config.yaml
num_hidden_layers: 8
hidden_size: 256
num_attention_heads: 2
num_key_value_heads: 2
head_dim: 128
intermediate_size: 1024
vocab_size: 4096
hidden_act: "squared_relu"
norm: "layernorm"
norm_place: "pre"
norm_eps: 1e-05
positions: "rope"
rope_theta: 13700.0
rope_fraction: 0.25
qk_norm: false
attn_scale: 0.0884
bias: "none"
tie_word_embeddings: false
parallel_block: false
init: "normal"
init_std_qkv: 0.0296
init_std_o: 0.00739
init_std_up: 0.0296
init_std_down: 0.0037
optimizer: "adamw"
learning_rate: 0.00129
lr_mult_up: 0.873
beta1: 0.9
beta2: 0.95
lr_head: 0.00286
max_grad_norm: 0.5
warmup_steps: 326
schedule: "wsd"
decay_fraction: 1.0
decay_shape: "pow"
final_lr_fraction: 0.0
batch_tokens: 16384
max_seq_len: 1024
doc_mask: false
train_tokens: 126300000
max_steps: 7709
dataset: "wikipedia_en"
Each number is 128 + 24 x the weight over its row's rms, rounded and kept within 0 to 255. Layers, rows and columns count from 0. Numbers have three digits each. The size before them is the row's rms in percent of the matrix's.

# down: layer 3 MLP down (transposed), 1024x256, rms 0.0532, rows 615-641, columns 0-255
# up: layer 3 MLP up, 1024x256, rms 0.057, rows 616-642, columns 0-255
down615 103:090101125135135112138139144098151152095142150131119106098099138137196128147115090109131125125080091090096115127128126142121102128155117158094114117115135110127119125113106129123146175106152134128098113150122140134114109142095164152105082153140077173145187129095146114172134149128161181124126142125127144149098108101139177190153144121124091113126134176147133122138136142137092115076092126144122110138164108102140180155097138117143141110087129125129123134122104149125145107129140119116148184133108151122160088132119125085120139183123130108116096141139108118149147108107154134120138101134146095130127123125117145138101111129165137189137123168136126116127153125112110085147159098082069192120102123164123084144125141116169122126116148111150165153108088123137170117153149127
up616 098:099137147124121120128139133119110068117124125145109127126157132091155115093117133122130127112160162134119080124124103171165097143105159106132145196144135128100094134138144114138129114120135156130180144118111134122145120109131126143090127086140126111094102056141164140143086176079127146113128156177151123152169161105125132152116096088088147126108120139150131134115131130120143150112161153117103112171167174087131130121103142143125117128126117079101076119116099139110138141100149115161142095140128124124105088160114138086149151118129138127132147088130109192149127109172154123115068142135095170123145127164103175145129128152136147153158138121140158148111105167143104134129114136147137125112134158064119152135104124122109150132145117117095086124170079144102101153146134129
down616 100:152125163163086133144131130142138128122151108138091095077087106141164121110140106146136130128115111105134106100165089167134116153149144104160149126118167135128152106102066143115108125087117122085107153113133126107099131158114116180127180108131135113148143098136115088127137128117116152118166130121121160146123136145160152128115123128102160141122143203109075130145128152138106125117130127128135144128141085120121110155112110107152109125111132109143143130084117157140161140137105140140159170176157129092139104132088107126120138184138093143103140128098110124152143130095192116115105102115139095198155133099095134136154125101138109133125119168085121140129151142106152041153105112152129102105119112120137128117120141126115109125132141118143130193082117143167132145130177164
up617 103:159145136139097130117156125088122112156163166130144170120116111119088127178118135151144115108109152125100111130142179105115116174146166121106126122115171172130172130114156125103126115123144158151159087149153187067110131128124100121119156146147120117119115100137125089141162163152109119108094145131086125158137133168140142116105114153128166153070128145123135149137090155155135156102139129127123103115192101103175156108102118125149118124136125156110127149133114114133138132075121149090159126111102089132133157145140082077123159087136081130109114154148138134102121160136123118128088107124135133092114119142125137095084088109166113105081111147172103113115126137126125186127141130115098150159132140137133131121167151095129145177093122133144127089103142144137088155123119121
down617 103:126139128113152129104161130122149118092130135131121125207122127152117181140163093140113135137121155142090116142139117135169171151154117136119113122107128140094166119119115091138094133114115142117151122106168161135141116141156122128118085145151129138171128114111129137139113146152098104125108099144145131145175118079140125139136139165164117097154092151138085184146177124112146089144156123152143114172121124109125086112151111164139144107137106128117142126111121147177176148120171123084122121134116125112103084122115126131088171137143087091121170107158123141096118115133116135107131125165142082118169136140145099102127142137167162076158142107113089140089110108132097115124111147139119099143138153117130138128099113139100112118123150081111175125121082082133184079136080141
up618 088:123128148145049150136138092126097112139126131150163123098139102110119120139103157094129113144109115137161138181130126130150091120134171129092132148149179096098128126173131129118113099136100117142101150104115109107111144159121136116134146127171170096128114109121131132122102134155149150119125124161101092135123123058128148135169130092128164126122088102143138109165135108135145125116155103120093121141127179111143115143128108111097096122166155093125094176121126135101108147123134098146170129122125123131112118165194089159164116128107139139135103154138140147149137125163156099115122110134176119127140111114148179126123171181149136121135144110115148161105097104109133108201122166102161129129141115074130127080136116110150109110139114171108141132170131135118150186115112096
down618 092:086121118089123106084143125156147178135094131112166113129124135118153119098145131089111099096117157088131144153149122123164079096138144141145118116176143103120172150132105131094153175134112089145089106149197123104127131106145104095132151131091155095108131169110119129127162115128112104104150132088137132162129106114138121107138191150140133131157083121139144101155129098142079143116128108156105127138084142146170134145103121160119122101126105164095129153159131098128134097117088124143146160156119113112123140131134143161153119143125117139155141174092131102127147103120120153106125157117148122186127153144092103101098128089139089124117119099149102124129147100125093104183162108121142128143122112127105090083162138122157142119134124151153146101167110164074159159147119132
up619 097:125129143147129097069122104122099160149095127127141153176135112139125135068133162115117149176095098139092118114116161137134160083146118122181141182133119131100140119129129084077141086135093083107131141153128146116151144143155149121102101119178127139126130103149144159120122160109131115152124122168120143129145119112106059156124153139156121091130128142142146179105099152108161159144169123089112113134152134084133131100112155141128105128125126111114153111099091120159097112140131135140154081105124134152126108124110115148133121130119158119126116160121147110083141131079126150122136173140064164141109099101119092112123143109107117113155142115115152131108143111059104163140102078115112127127161141129137141159127129123136123126179126159085074112136079139126099151135128127
down619 103:160112158126102118193111122138116119092129131132080137141108156135123114128109114128118129110110103142119141199158078169098126125151151118107138143132105161108118106081101145161154124119143116140126108146151130091128140108146119085140127128133111103159146168124141121099139117085143179153167125106171111116098141133111125124135127092111091129118086125103129113113145142068128107151095169110115127144134106136161137113164155149147125153125114094137114112131125135108142146089140106117125171108089090107147158126142126118103084133146150093122143121196143128136134139113106111133136118159124107092115117123111157168150077101140167170151131141136094139102072095150115115149146131147125108168107142187129134111141147131114162172110118115128137155203148129131120145128199108
up620 055:129115091133131137114153095140134163174099129182171142142127125104133141070120129131151149165158130171143113164158110178110128131159156153111167148131138142142090081141167123144111103149149103121118128123095134065139149128098111118137136110146113140108082115095137121088205113132151155142113117160132136122142150155121134137092123122119156085113141125100103139129133164137146168193168135110107105125120130153116098108110117123136087115125146147111109134135095130119106130099127118094168118128141104143092100149129123107117149144111094094144116092129108188150157146174093119139114110138092152104118117139099128109146127125150165149100116119148128122104150156096140148151084158134094172149129129129166129147094124122098135161109098141064102118139094101167117109106142112
down620 036:140143117140119114127169119130160096103120148130133169116137121141097138135114138120114125195162153124132118146152096107105128163121147123135119092125085147068139138115149189129117149174119136123115134065089189111132121110165113135125104133119126108090130112154159102143127126083152139103144132096144110130120104096115133147163171108124135111170124180083120087132134131091149117144082106132148165080132148087127144113153138100136124108119106101168143096142157098128140164101129116111094184131117114100116119107118147129135145113111153155119132108129145141155128122111108085115110184147118089180095111150106142174134109159170118120075140137111129143132100091164143102133118095132102103162107129103157129112127120143146148158100131182118159136126138155152137095104132155
up621 101:141153164127120158119072134148134135093123147116137146181189158141093147122118138114097128144126083114139085127115158139131125115122119115152157138136118144161159143100137142125120113136113154150084120116135129124144164103143088161139127125164150150139115130145164095102145144149120156153114100157109148147156154108102112087151130123056079150104079095118086134149132165120109144171130127116118104117115123172155156158093136115113119152098104164118080162131143089144122120123106130097086149130131113126106115118114131108139118117130128138123117114150130149135169112163138142197139139081113099152148145110178149092128140104138119142109193097117107119096145094104152128108098118151143156124137115123172120087143123121140165120133162126133126127146140168131109178095137060
down621 099:131131096163084124154144097104126168124164110149095147116146111112125142065156145148127182141139178100132103068126124120129130115124116139141120139113131145141133129106131166161130166118146144101109140125169130137102139150111123107131134118170142106122098115106112121130106144114139170102139079136141115147082126120161144161155119138117199127109150127111133115120152174130095117077081117126115120186114124125123090138200106137108123094085137126123184111144129163103127136160141110164143140147159146115143113150165122132130143118102125134103126121131089124112135129155099084106110100112169088134147166167085156126132166137111106138146127132116134128122159124130117111116137089170140142107119127130089122134104149128092070080113121149100178106086165127098110111150145110
up622 107:121096143151119136117131138120141120106101143195127118142158120114145095104118138145176119123084116129168067131111189142148147118162122135121159182161190105134123114144097119128128146143106109205112087151135166147139142125133146098111100146159100147157104126127132121110127133097127142126137163128107125104101115120090129132123103147137128139121149158145106152108095141115104128152176121161114059154135187102125110127091133127123152076131140161131131107111104137163156085097085143104113118091131153140067097117082110152088108130149117102130106128113081133110116119172135141145136127119096142153116123124130095125154100177145130126118147106118168134113145114090149146137133103103118141106112128107093135170139151170135148115140109142103150151119103111123182138112122108
down622 105:126151132146109141158144126105123118096149169144117166140117144090112161141142137089104178086133121099123158072136087122147122116115109150110138115098101139149139119139168143134119118086135092109106137122114142134129137115135140111183124085136141150092146145126127176089117152118144142087133123129145132100083144088142153126077138106091147150126173123138130140119187150129113117110132158147111143108130124096125140119181113119116124134108156119137155140150147044148114130126141159136103091118152105103090077155156138122096144135141166163110110147157148158088128104085119140144111120161161094124150139132123118128093108125146127108149148147097126124156126142120138065142096147124111150144104096192138169116184114144110113112110158098127146130099107115134136136184151162
up623 108:106135108104135133136159110114108124113105143127126136123168162165137134152145145122142108121148128139147115207090134207125142114134152134123138137165116169148142116127145137138132143156131109097131096106109107074133138122135088147099164096116125135089057104138147135138140166110164128082050140156107127123120199142118154130162129158122133136121083124137130139134125120115130116130148150132095140134175117166099134122084070128139148141128136105116088137084126135139122174094156164122103136107162095162123144141098138097098130109167149123155135103141141116123135086137131098153111145104093125156104130114146154087132119123080116091088137119132170158053132132115131124126133151132145114100108148140149108128164142123099123095131117113106125115111144129112085102119153110
down623 112:100125158090151162109084141124109175133132102143143100131155145149117142112145101146169151101141143120106136114108088140120155120147161131119144110099120108125114118136132151126152133111134111138137134132132148108118159139114134150188107173169132103145160133103096116122143136131070158117137115109112143154126123138146073129138100103158149125117135121085131134124125149152099109143104102144134109141106119136116115128113088083109118103130092154110166122129147160131105121158143131114130131088132123124083101138109123143134113140131134134130121126111109174154178130174140172144166104112123166187179141111125096119112184144127084053187106140093138102143151117072119102137123117087134116129103124106097193162111065132112144143161118119122099111149124160149127135152131069
up624 101:121143122128094141156146107065183136127132161117126108113151130097121172138144129167083097109081136093146115131085149085090134139136140151124116122166151154112087145153157139137124088099102165103160143105118114072155140114148130159164143145120121099115100089133080125108123134139116122106132135100148132126128119120138101145139093122114149136090143113106081131110142150138131163117173148096112131112153121143139143143174101147144097143120102090073141122130103154127137163108144190141138119157111097158137126155129084071156153102102094130095128139122117153150117157089081112172119120135127113113097143121137170115113094127123137148115115092155162083104137151154121154183109177130138138108126112150129123131127148103120105163109140108160103157166121137137097139111152133
down624 106:113142146146106136141148095139158115126144149075088131135142108128146139167137068131083118114102125106118123151119118130132133165071114121096142109134167107116151171072119134112147124126090126135146108080099155150099116121160112147144116084136133084104152167159115129124131126105140168123135131112173152102098123113149130144124108156109098126131110150159140137140101128117115107123154135124158177112142125165144111186140130170120115122129118125131192184121060121144145086118113188118160113144107087131148088097104130106125151109100116107152127128154132149153120132122127170135148130125158113128122093127126114139117115145131112139124154070085088136155172128122162133096128135178108087108134123151128140133108147157146117147141163089103156122112168134115112138166090079
up625 096:136190128147094088088100123153123095147116119123105113147141148103094143130088139130074086158112132170169105145112116150083136097113135160164161118143115161137087104157122112091166125143083129122184112110156129115158125123136138145169157117162114134127112067096129147137144130139149148152106148165139149090138133084156110096164149158135107134116122141097114173111162165143128097156159135124119140129103136120134125112053134144139141090127132152141113108107125162113129163128140125156106145111170123135161138142101118117087099108124129126125171129108157128122142119143108130129140121081116183119094105118118104069084143133142098140168104122110128150128116174118151134169136109140157124079100122123116093132155132157128145112141128113118098128077157124141120145160138113
down625 100:141147147163175140138102187070135128095105120100127150085111133120186088108085112124161125113113135144123151119090157155130105101144128147145120122115124101132136093075140106125127132102149136129118143161135133138101111125127132150127173186129120075127145169140130132147170105157088148176139162129100134156091097142128129150133096112139128168120148150156080123107132146136144163111110152150168140093153098139099157180127118122149124091088132146134160130106150105164142120144114100093106152150117140084125112103109127128157109117109142164088134172131160110115141138104088145190163124094097122102112120127119165105155141088117119128102122157135119086162137138120131089079145151084134154128104113155127132124120119117126112117131132118112145148135095141148109127095091097
up626 085:140118120103122182143104156104116108159098071213140139123171131128122150109145131117141098136143131144125109163125087160149131128164108143099132135107126112135129085123114127148140126113100130171135131099141147109110105132101171131137133099150136165186107091111115140125125181112090152105100089133112145098168128117137153116116136128162150070114154105129177144158109111083123102141154137110102099145116128102091107125111120133091099123127126143137154108089095096154102139132133151113164115104146131139122149098129159138113120116111108100164166091145120109142161120127118136142124129101139115120102122160108089095150131124109162100128123085081143134128143145108157105122151170082184131127155160073099140088154148134125118086150147120105121109150098080155150128120123093
down626 092:171133160129147127115071166103133093086120142084107173136106120125103104140165136170122106133105153136107110170168097116140159115135112103129147099113089163091126163122120165110123102125107126144150123127120136164128131121104102168114183077128167129143158165133119077101125140115080145103128123145119086110133089112172176159114106101131137170118123159155167110116145139100149111147087161150139133110112119122112144155116137149116112090100119113124126137158122114102139125159152110148104087149149120095155170067149158108167111100139138128106156103145115117151127133136118147138137123125128079112104090139122124159106120117165120164145133119083163096125171129094109144108134101122119128133149134129129194126149075107173126113121166135134150115140112124159128156139129118
up627 101:129128143149120109133104116133110136087114062174120114131102126133124146117153141126116114137093142136137141130147133158091088098109177188148177146122103115120090105157112127119123120111141149139160108148147134139134106222110129134159118097109119139099129131098139154127110146126157099129107092123151155110104155092116128123083127157110140135090144088118149118085086144131128137123127168163111098190165142142146146137152142139136133086115118153147121142187125086143129125146130097137132142105151127210125109155141117157138121123108100150138129083115148146155171122159100106132122126161066152091131121139149141127166113181146125088152122128150132122128162107137075160134100116106142123169113119130136117157081141128090144136140122134141143096132093089138127143130132129
down627 105:134161131147165127140156096172135119145078119127122147179150111105071109139112109146114137108136104144117093158147137133161128121126118087153140102134083132152139198093117144089115115105139110072106127152139115128050122090125144119113145156130148146126095132137138136113120149120120124139107129103184112143176143117165129123149177150119112131124083167130129151140107113138157100142125126129091128117131095093159157097148159131121096144109133146135151146138109158141143116134159120135098110107164122136137165086136164114131106100078138180087125133119106121082081146129149128117106165116153127154106148135106112155120108093129115101063104112130143114121120139112141168117106124136134099133158118113135164119168178129130115160081156156145120136124141155127102133148093071
up628 096:119107113157119118086120102109176115096118107116149124140088116115083144144109141132115108144119144145136127146163143074074132083115110119116135130110121111108144125164110124157142147163117144135113167107153154176119085150125093158126097156125144120140111144117125101100141146141147135170132139113088115104116131111128072149069145106127108092092139131091130114165129120162108149175146109142113153127103140173123142123103161112145121135151113137146128168114134149129137138109105106097091173148106147126146109136142131164151107073151125130090107142154113158119078121156151136116135101139170133110139097139152153148135084151182158148113105127130121156128164145176138148156119106153124158122158095105114130128086097097108106166100087099121101085156118118129114179082139170
down628 098:121098159092149142145168129103112135123160142146135133127115132162093090135143152125131177106076138174122112083182133100143058125142073110102122142103118112137125167143128081106104109125152111131118085176113105092148131105100143112106127135115143149155147123126143109124112119086127120103153157139168115162138105122176112133137077136136152162093180100161166149117143149103143158122102156129123115099127140113100150120173112153149149121099103108103125098119137130123121097136095145150135118144129092104125112145166160087108153151134140150103133132086130147134128137094100111116109142074139150098115114170130143135157155139124136117106104158147128179116096095149152160094157104146111120159134139104144130111168167162130135151158110156074121128174137137139120156105124125
up629 101:146136139131115143149105114130103063144136136124119151117169137109100122125136098108131122120130147148136150186111153155163134139197133099103108109106166116175149130140125157138095114141115146163142091129128082118115132114128149138139101091115112159103100137158171155131108089121111136078126136109148099094159095114131145099155081087136134137124069131161129143143102202132105131164141116148116087151145130161137141142095162093104084140161125137094121146106059136156153135107151156109135098082127137136125148148139161130088099123112156099175161137144096140129156161145125122095106137132161142072122103120169097087152126120143091097095139122115111103115142136139136131135097119128144137109113144089152187135137120117128137128142118130151115141156135121141109144130170119
down629 104:163100134132154108142122147114080153132116156148155097133143091108138119132164129152126174119150116147109159123171132090144137129112099139141157120138099152131085145112143105154109129120101114087090151139141110164153145124147120147093109132155137136139109123186119157152127131125133135139107131111175122122131123147140133084077171065113079143133141138112133141143129115145125095112141107184120171098150086095148119145135091120168097104078116160136151140154208152150143114132099100112141131191118116102167144102133142118141147136134154124068138166102116130128105135096103124102068101110132104186133137166111108152101098129113139127144135146098094138129125103131141126139138139115123109142111086121128133141123127135159118155120138162151120119112123127090165100080084096
up630 094:114113139147117139138089100137149106113138155183205135114142147144127092146162133175108104138141109154129140094138148123159115110128138118108134080129149141095173079105140148138134104152145109142147144159095138114139143176108135136105149100098106114134100146139125100132136101155118117082067124128127126149081085123083103110132126098123120126125145153089107113113069103133148139125136125127123103115166104151115107114117146099129129151132130169098126116172118156090108133148146092124123126122130102133084103114170111166109150104126123102177169134153117095127143154173118139087100137142189179121099129095150179154144084144109129160141162153141109111117128152149112130154120123103109138090138130124127122147094125140145169095135117149158161104154086086142109136139147136
down630 097:131101085158162147147127156111131121091125114146107115124116137193136177104138078164161110156151123133116121100075114099120127192131144088106125118108145149154098118094147119125132162167113121087118103148138130119142114155125127119147126119081134106120144130111113087148100160134091132136137108084098108151089144120153125103122086113130138128127141128137143123140108124115152110133144142154157124148147103161106105140190156135120135097158135128157131110141103123181108135133168161109151176111125138126111159148102094153135119118131150148126155077150114106144161105135156104181114123104150056089148126118124142127139127104151160130166108143120101145085139083101113145133155152109124127078084125102171135170121120109162169090119109124123172128136091128108103129108115105
up631 111:132132095166115134139153112142135106154117164095147126191116125115133145140116149141135114128144158135162109153113111128133097139147117136115097101140138174128131136132127109159117150179120137136140116152135143072097113103141124180160159143128133098160127106156156117115109139100131150131124152141110136098165098143136136167134124174122124071093130118119121147154139174118098126152099138131108116120096127106112127126158156140139110117163114114082082140097098133152150139093132138132085148045142135159141148157133096102111110106154128090158115092159110191125065131098113141124095108126155093099120157090118167118122126099143144149116159103096133135123148144113185154131124120136185133103091149132107169089149138108113114130100082111095147133110134095138084152110115138
down631 111:136092123080125152133133123116165134158109136138141130127173162168140123160168081141147122121149110149101130079174154164123143122108146135089154117101083106128144100126116117176152151118112120121098127085119142125126157163110170099086139128099132122105135165113083164172140147106136138095105161122142113165131114145090096103128137104120120164146182143137110119131115099145153135111124086120127119128165118133103087149071127140142109158115113151136102135174166148143129105153111096127147144154147099088122146119135137115114138154148132102171114129127122111131103142161151148165139157104126199100133128143133133150129115101146116144122088127157121117113121105156096139088134182122085117156134105064118140167161097124134172152125135102119116093119104103121112156120102085
up632 111:087132108113100153161120158132093145116113109171155129122148149117103116109104162121118119088147088140129136138122080167106175125143130149189143143135120095167098106121145120114148116122141094126174098089125096127125119124147152098200142148114104173138136112162093149113142141113138151105110097135109123106091178077157098095143174137111113083163123127115149157091134094125109132186166130144064119139128157115137101140118161095147129086134138108149131143158099120164146109089133112100139114134135120154136109143096102143147079125115100118125122093125136153109124122153144163163155125114152170143135088111118090121127148133177127138085121116123141158127109142096151161094148139152147140161093114086131138126149105151126149116148137114134150133108129119163127110131167122
down632 111:123126121133129101160185140081080115164158094120138113089114134127125120149124101155138114109098124128149159116139167090136148123089139156119120147103115148139122113171092095108135134138199159139132079162172109136079105103128116121122104109105164126120126140119157113140132123094116119118138131177117121143140086139144171104145108172153085157160131145177139141131121103138154133114082155127172132134124126125126128139135081159140146131107120131163123132123090116103132128166102091087091127124071140124102164158126118110116109099159112120151138135147122149158088130154086159177129147119082139150074121156120122120114105136150115138123126152131143120106153127165126103130130148119150120140075159134112099137186128163182138141127137106176158112137089126131128122114083119
up633 063:147143113106118125145107118128126119115096145147143123180125132142096131101107159149125087126086123152107139120121134160107122144159110109136188173121131144094124131130119134107134089143152128131155143164096152113158141171078125133115138092141102132165108057117146121145153156145114135126117080212121143122143130129125089115128149137108167102122135127120128186102151129143133161160153151140071127136121134147147135097122162090149112148157145123093096155169134146147112108088135168118111102122124128158122121133131121145116149151112107116139091134144110155126150159155134156127115103103127166127129103087162178134172125152163180134159128121143137147072142173112132139156131115142178139113145129109088102178103161134124151158117144123163146132110109108188092142114142128
down633 050:149167165142149135103120091120104128092082133089116085171131129144100143116175157105118121098139167123105119115131120163152119151103119080131115083110080084097134159102112133130119149123128132114122143092123100141079136146151137127156097117106124118114142110157130151129174156123133127149176160077158131138100121145147149120112146112126154126124131150114131125102127117130128098096114108137146164094105111093158112138155138146119109118046148126148135099122123140126140144089132087130116134124151137150139152143177157161180152142157118138130137122095175108141109091151167128084129177115123128151100119132114119127115147087142093132142107152145159107143122139128115091130115093126163137154057143154098137108143127140157170128139138165128169156147132137117169067143097102
up634 093:130104113140158115142083135129097107127129099149145122118106113176105116125113145153066107160116125117160161140133087115130131110143128185163121121180126133109112099184113148161141115142170158136090074158131138158122118141136091115119114117109128168120130098124120164112140133101137094103116147127114110136139130128144128121155116116177090119090161147130119126102063141130084124140115142144134106124110138122169127118149132135131132108208103087184143123144133161147094152135136121099118083066093169150145144136110128135114114118164106089169094101136116140134151137131102149094110137155129196109169160120128138158154132131127146132075144100147109099105125108104100143182156166117149143149137113132114130111119096102127104142119134123169147105102126122145127126094143137
down634 096:169156124080070124154124101136133129118157115148104134117154169101120084117109063108114113129130098125135112145116147162150096152105133130129124134109121137168139149091148110151128151126126099142104114084097150105097127123093109142090135128098145149107127166157100161127141122127120124113083129116112132156160151140116124098142160112107133154172140117156151104139143124124084165097100142124119088139130120126105116189150120150150135090049143150103148157115185132105168131113096137138146113151097119113149148109098155140098152133151134142147106114117114129141111140187140137146090137144131086120114128138090102093106130142150151142114153140147128079140076109155164145136155098096118127161148145151107107104147155147154128070179140094124148146162156159131151103146130111
up635 113:124160117102142146134125133106122122130096155127106150167109160149130082129143098146149132115110166198098103120124155172125097156137150124124143130164182115147119139160111108116081135071158156104103107126088165114134120150110170129093172141120106150113085134104153068131157099135140160117106132144086135141099138140077130138095107161138101146105145100080115100115137108135147098125157109115134117122155178159113093130101152126138136129125145120101087118147155156129090108113129141066118155126160077146104141146132107135137131116155145112108085140146105157114152125109136082143122160107140126133106138167159150097148096137132135084103143147129140096079142132130149172119127120114120117135134140129123124177117180149119100187159137162126135134141112120129137160091134117
down635 108:139151162146178172121169147115115115117133106111084121114129134136103116100147146135140094178156107124110146088166147131141153120130100129126155123137151081121115136140130144093139130150149148090154144073166140178114173124132127104134142120142166123125131103077146112144108135147115132090096143138092109122120141129127141137148119152104105132079132124135131126125114108168129118118101150159133140188180127125122103115071093110111085111143162147213120125096122173142142068126130086109093118138130141136143145109133121127136164157118112140105114086151075105113146097165147116146121127083144062116100135117165160140124085119105165122110135166125133137108123145120110148119105151111140153155170151102128076154116130161139142149137129139113142146136128084125117135125098113
up636 098:133146123144107125182111147121148141089114145153119122111124157127149165106127105137131122161117081154135100147103118118143124163100157156128122130154161135101118112152130175126105162127128142155132137127133133153148141147090099180130093111118127134156126093105134109163107143160130155078100101149143138131145130128125095116106134164132125085142132101099138142102094106119155094145108138180112107117117135084118107088134121141117130127123108103138153124145132161166122121098163138168106134114079126173150079119111124116149144099154138137138162131065141149098091095133158093092129107126152148151115142123138133101160132201146200129128194078087166111089169121138170128121141150167128166164101127119135081129137142099126103126162133113130118125137109136129141092156140139
down636 099:110135125119134162147161099161123134132158115147164115121095096114130058166124106118126122140146162133123120076107115132101125118099108175154169141111109113145103135130142113127112111125148133130144139124092126143130129132122147108074166156118136132095154116136149141154090120166143112163145162121118157138154132141141128129100108131122116161126211106112099132111151144115094138130112112118173090115134149144116131136098123115132173133105141119143122129107109117110159107155139097139163086100120112101134133155173112141096151125144152111139130123107154096103172144121093104104104072194169140085133148123146109152126119117133120121133109187119124186154082097100095137150142107129106138153139119139103106136090092133129167099114101155131134134141124158116117161114084215
up637 105:102111132141140106176101094131190101156136148117114103104140111113112110110131104144087108115150155133120113125090146102153117126136171172078110129134125118134152126132111146172087132099124155114186090106103149103124089144058139152141124126134131154139128108131155178117115182102149132124132081168098096086129120155152111165145096128112102152104137121143143113145151101154142128159142119098111147125104131199157112147153141139105121152149109150112087102078128135094103175127144130163146143148130125146090099138132113101144154159160097126117130106097084147145121125183151100111137096142157147137105112138117151135103142157136156118145130131171129100126149162109169140111118170162142146106103127090149161134117103140119105138160142081161121134140119112136123124094125145
down637 104:108084109126123128129106101107116134137129169119156164160142122111126129120085118103128103139082125109118056069156144128107112101119129136187085155164125129100109142094145111128132096134145074152122085188139131131126133140117136116163109114152138096114134152081139158119134165126125186133162106144152142166131108134106165084098175158134147147093187142085135121115100147113149133150129161146117147159130093124173149083125144140140147113082166140143149108160171139139152167133125149098148137115127112146113136099125137149115149090093109119128109115117125125122126134104105144135136173169125119136158128100134089119146107104143106093113114118118120139103115122128118097100108117103134086129119150162118122178103154161139171159144112139110138125118094110139124169176126149
up638 096:128138143161129143142131133120115157125137127139128114127113170111130175144101111150095120123142113126122141130094079106104118106146087158121154136154134153151106073138133113118134152161148155123143166075108117092144159136145143105090115062121151180127141085111146156138107161133130156130096110122111134103132141116120062113170099124136186115126133117106141146113145130125122173134116137146128149158126151084142120089126142126119156112177092080125108115100078133135102163121150127110079140122148162132093144161145154098106133130097114065162125120121173114150121110141126126115133108169153160108124151075105133122127150128171139171137128128121126165096117144181165100151148164158123137104128147063170129119135103144117155112119147127141142136137139154088098101105124146
down638 101:088139119139141113144079127116096101164116104112119160169176135132089122150150151153094093149113157111129113129149125137147124125123129130140149138088114118095094144158118100085109136099127137123145122136134150090146138135108094161141137178123151095103117119133132120114129176141129133132148101109133067177132138133141141163114143134129102152113127099116091096168136139173147129144121107103143108128106180157096162121116135125143134123104141142108155125123151124132103147108151171094122112124133144178109128201100093113176098127138110177128139126130115146122139146114090143128120195103139099110086147152119128110132088122076162117128080148129165148115143110073138180151116112093115121124131145121162127145171142087124117174139125104128151112152103105124054142124121115
up639 102:104119080113129134120139135088102154183114118139114152138121141164134094161114096138196156131107133168121111138158130136058128092126118147133152107182058162150101141121129143115095115102097144153120099148144146127119156152152172128112123129160112102157088116123105098120167126150115114109081115152145136125125158085110120084079142137134153117092088155127163120138158093133150129132113133119110091137105113118169178089136128107125111076128156105142144124138164148122095126122112129169149136104115116100143170138120109062110090104134085152117110161125157129128124135090105122121081117129106145136129121155153155123125100125158150118124101143117098136109114139123168149108150100133134127114116080137102128123141176143083145121136164130102168149132120130116150106099140135
down639 106:125108149092157096088131105121119104158057114117141079087100138144138118151157099167115177140132130143147124127127167127126170133140107161126095103132142121153161148138118121124133111130126109182136144140116116147123155109181127067099138108094150139109134128125134157160138143165135077145118131108106130129126138104133124132082132070104133117146115137133156111120119135152149085171152105179148140104110132129163125134131124106117094154153114125121092134109113132162142123121109101122123122132132133111139129133149127181126151140179105114140122130097164135114153150118121081152156147080118157154173125115091150126092102117121113158102118142133099134116113093115132148170113140153094128127162130085179130158099082139123131147092099096160127069116114190162134141100147084
up640 100:147113120095107144124164117121120131146141138113111148105139147138085116118134092119112089141142113137175123133118105141115117121130124138091134127147123157169114125158153083146091137130161132111092105120102117097134183189123128124138136176086135118144087101102146099095169181123129112129121122127118094090122114088132142130125106112119143125144137072125131119096092137182096179145134114103119136127126128149109147120122097146129106140150133100128133120143122157136114190128107172104125125134110133115116122154081159154170105136087125150125071141141113091122180158132149121113090098162119126117144172083154149072098115116122129139106152169197138146138103151132146159165122149149138128104114121116094096135130114144124120116134169130135144120121131131144147203081178119
down640 102:109136119167146126164092095163118160140162098106150127109149092163145136090122165146091128098140095099115136131162128097146121143101162129150123146175118136169161103088145154114148104159134084138147120127101123171138148106125120097147142082090129135122164140162144098151154147119117129116151156097126133170131129079128127178108108128119142091096128129134125101138101130146147109124089093172095147144164127129115130099126097126169102122138119124151090155127136101133128162131163140153089123121107133155124123153093167095156127145128103142137138141120108126085133063123145089125125128116142103102163138104142165149099173130155109154133121099140141099180140167139111123135115159101097142171130115125071056137147103131140087122118119120146140128101119122141176147093124111
up641 114:141145091142151162106125098132108161126109122123111122160128186128099141139129102112110131155080089137127103116088113120149172141127129145121184163109143119110132102129110126119110153145105134130154139116052141112148140149103131150189142146117106150136107107126130139152136143115136154138125088189168162107147172092041045103147114118140150102120133103149143124109125105086139111186159141134123129121111112114153118113096128106132109111144160113126149141108100137152088115118160158135160127123162102158133138171111132145105128131114145110145111153111133142116139117126156139171162132121089170117098090149176166095143128149134096124127121142104086127078168132114142123125103125138132153142154133094146118158132131095114154116134143134151116130076126164108115100136150143
down641 110:123171092097109102055169172110111109069163139110155105086086108089151107155114132085150170155098152151103128090111163139146122142119150129160085109091137114133149122087141110134081100143113146138124140149097118137104161116137168135120110139109143114154124110117146130129140204147088123143167100146138117113136116120152142117141137110157170175112150126125122133113114079090160114153130114141135086127123125120114137138106134133122166213079107109108141135143112128120119127104123117098133114137130142126090092114140151160099135106152147149121124109161167116127135115105111158116134138194147110163123142105112132135121152113136136130108124140133102158118162111138133136114074119111136112095118146127136139104179098115125140093128145135155131145118182178128106107120120143
up642 119:120119062132142117095117110148149081153143155165172119143146133096110094139141120086100136125121127152132097130094124147151145152147138120108129150114161177141108144144109112130122090121133129116114114169144143109144136158139146133082184092112130145114116088140114130137100159104144145138101122140124156117069149119124089085108073177099117138106141131148141162142132102107105126172154110115102131112095089117120146150082126132086119118115113148154097129138124131161125112116100099106173158112121151120084207138157123113115145178078121116148090099169158150131111113144166107176122131139119138138134102153154133086124134177107132124098147158157155126115122128105181130129137164092125123109150106116156154164135114125136158125125132105166075123143153140137111141124125119